Weights of a small transformer language model.
Size: 16 layers, 6 heads of 32, MLP 512 SwiGLU, vocabulary 1024.
Architecture: RMSNorm before each block, rotary positions, no biases in attention or MLP, normalized queries and keys.
Training: a variant of SOAP for these matrices, 140M tokens.
Each number is 128 + 32 x the weight over the matrix's rms, rounded and kept within 0 to 255. Layers, rows and columns count from 0.

# layer 9 MLP up, 512x192, rms 0.293, rows 0-20, columns 64-127
[[101 139 179 131  90  93 148 124 112 126 117 128 104 124 147 183 107 150  99 154 111 161 105 157 123 142  84 159 143 122 135  85  80 164 149 126  90 161  75 132 169 139 117 116 143 129 155 148 147 150  99 136  91  88 156 139 142 104 121 108 115 125 105 145]
 [126 121  62 127 144 145 131  77 115  68 125 147 122 146 115 148 154 143 157 112 130 118 159  85  98  65 115 163  73 189  76 138 145  69 106 105  77  93 175 150 168 138 114 102 136 105 150 112 127 111 169 129 108 110 109 156 201 187 155 126 140 158 211 115]
 [175  95 133 134  98 193 164 122  87 167  54  92  97 119 137  90 168 117  80 115 115 140 157 132 107 123 144 142 189 146  89 112 110  70 123 145 153 142 194  84  86 129 138 139 172 159 118 184 106 154  93 175  95 225 138 123 145 176 165 135 116 111 107 130]
 [131  95  88 149 180 137 124  76  64 118 136 167 130 156  52  71 117  96  54 118  99  85 155  44 126  76  83 154  93 106 112 120  91 111 128 143 142  66 180 126  98  92 140 123 166 176  48  86 133 111  74 185  99 161 128 105 175 135 157 114 136 133 152 160]
 [ 81  82 111  86 126 121 112 123 171  80 140 188 145 116 184 148  53 113 169 148  36 102 170 159 189 121 141 127 161 144 115 118 160 119 143 110 105 167  98 151 142 131 105 156 140 121 139 101  88 115 130 138 119  95 155 102 105 121 158 163 109 106 129 150]
 [155  73  86 176 188 152  53  99 126 128  82 126 139 141 134 137 140 182 112 143 120 215 134 168 161 149 117 149  38 114 109 185  75 165  98 113 102 100 154  81 167 154 111  97 171  70 131  78 134  97  73 131 180 126 152 131 156 133 145 171 129 214 111 144]
 [178 127 187 123 131 120 144 161 168 124 101 140 132 160  99 131 182 138 168 160 126 131 111 107  81 114  99 128  86  72 114 170 140 166 155  99 103 172 106 187 124 119 114  88 109 136 128 151 144 107 150 112 115 164 121 147 124 118  69 143 120 170  99 199]
 [ 81 177 165 106 120 159 203 174 125 154  88 141  80 131 110 131 135 102  82 172 145 154 104 115  91 111 186 151  65 119 233  73  93  60 100 108 166  82 121  56 109 114 156 153 140 186 111 148 145 138 143 129  88  85 126 130 117  79 130 100 152 135 117 141]
 [201 175 201 128  70  75 117  78 184 101  53 132 180 109 151 137 166 110 162 144 113 113  86 103 131 110  37 155 109 153 146  69  89 143 130 150 132 161 106 103 173 118  89 190 122 113 187  92 133  99 109 162 104 185 103 138 153 167 155 119 160 127 168 120]
 [110 148 137  95 162  92 158 191 107 120 109 142 200  88 128 121 145 136  57 103 112 166 128 117 106  87 139  98 123 162  95 160  81 106 127 106 147 167 126 119  77 120 184 111 128 194 132 180  98 125 125  90 168 127 121 181  65  71 179 141 133 104 146 123]
 [197 118 120 139 107 155 108  72 118 176 159 148  84 128 167 168 165 156 112 110 156 132 147 145 152 134  82  93 158  96  75 112  37 174 138  99 111 193 153 110 108 119  96 197 166 182 103 155 102 121 104 143 134  71  99 143 139 122 136 130 129 192 134 112]
 [128 201 118  95 118 113 158 122 140  92 157 146 133 153 183 131 161 121 106 143 141 170 139  96  84 104 101 129 141 120  98 181 184 150 125 135 104 134  98 103 118 158 159 137 140 140 122 185 135 109 162 166  95 125 164  69  95 129  91 158 148 128  97  62]
 [ 86 175  65 103 126  72  83 126 134 146 131 122 157  85 152 137 159 140 106 124 151 128 186  84 153 119 189 162 127 144 129 138 104 150 146 106 101 155 113 163 106 145 168 157 103 175 143 101 139 134  91 110 143 113 169 172 117  93 105 150 165 124 132 141]
 [113 132  72 140 128  91 129 141 139 104 140 177 140 112 138 123  96 136 168 150 111 119  94 154 143 135 121 170 171 149 107  78 144 172  97  55 109 123 154 121  97 140 130 112 116 147 180 160 113 110 109 123 171 131  87  93 125 164 126 159 148 174 109  84]
 [181 129 140 125 154  73  79  90 148  98 117 132 142  38 113 172 164  96 139 101 122 165 115 102  53 124 142 137 197  95 116 147 149  89  80 111 115 149 133  70 106 128 126 170 148 163 150  88 135 120 127 155 128 122 164 150 165 108 122 117  82 116 128 113]
 [141 132 130  84 110 105  81 113 189 112 110  94  93 140 139 112 168 110 177 147 100 124 133 188 117 112 168 192 109 154 127 183 108  47 148 105 123 120 119  77 151 112 173 135 139 104 167  99 172 164 187 146 119  35 135 143 127 119  86 101 138 101  98  94]
 [102 178 160  86 200 133  51 167 144 131 138 175 144 196 146 121 122 159 133 180  72  66  74 183 111 159 124  99 152 154 117  94 159 143 139 124 184 110  91 184  86 149  71 103  91 103  97 200 158  33 150 137 111 124 134  57 156  66 152 114 187 126 118 163]
 [104 161 160 163 144 117 105 133 119  80 132 156 172  99 127 188 150  81  69 128 141 131 132 168 168 120 131 127 114 127 112  58 137 126 166 142 129 127  91  86 131  92  97 158 141 132 156 142  60 161 172 166 154 151 138  90  83 148 185 143 146 131 111 143]
 [146 128 151 172 157 122 106  77 102 136 101 130 114 149  82  88 145 146 106 125 148 143 140  95 158 120 103 120  95 190 162 159 106  98 109 105 112 125 100  94 166 118 129 183 124 118 113 131 127 142 115 136 151 117  97 139 170 102 106 111 106 116 110 146]
 [127 160  95 166  78  96 152 121  68  78  90 111 120 123 143 115 185 140 173 110 107 119 100 177 122 150 143 111 120 133  85 122 112 135 164 140 131 129  72 135 142 158 135 182 160 119 133 107 119 184  97 162 133 120 116 100 101 114 105 110  78 146 143 193]
 [126 149 144 141  87 138  89 122 119 123  79 116  88 140 124  59 119 144 145 150 116 102 155 125  94 153 142 188 110 146 114  60  73 113 178 140 105 129 141 105 168 157 102 100 140  94 190 131 121 131 109 132 140 146  94 170 142 139 156 118 115  70 192 125]]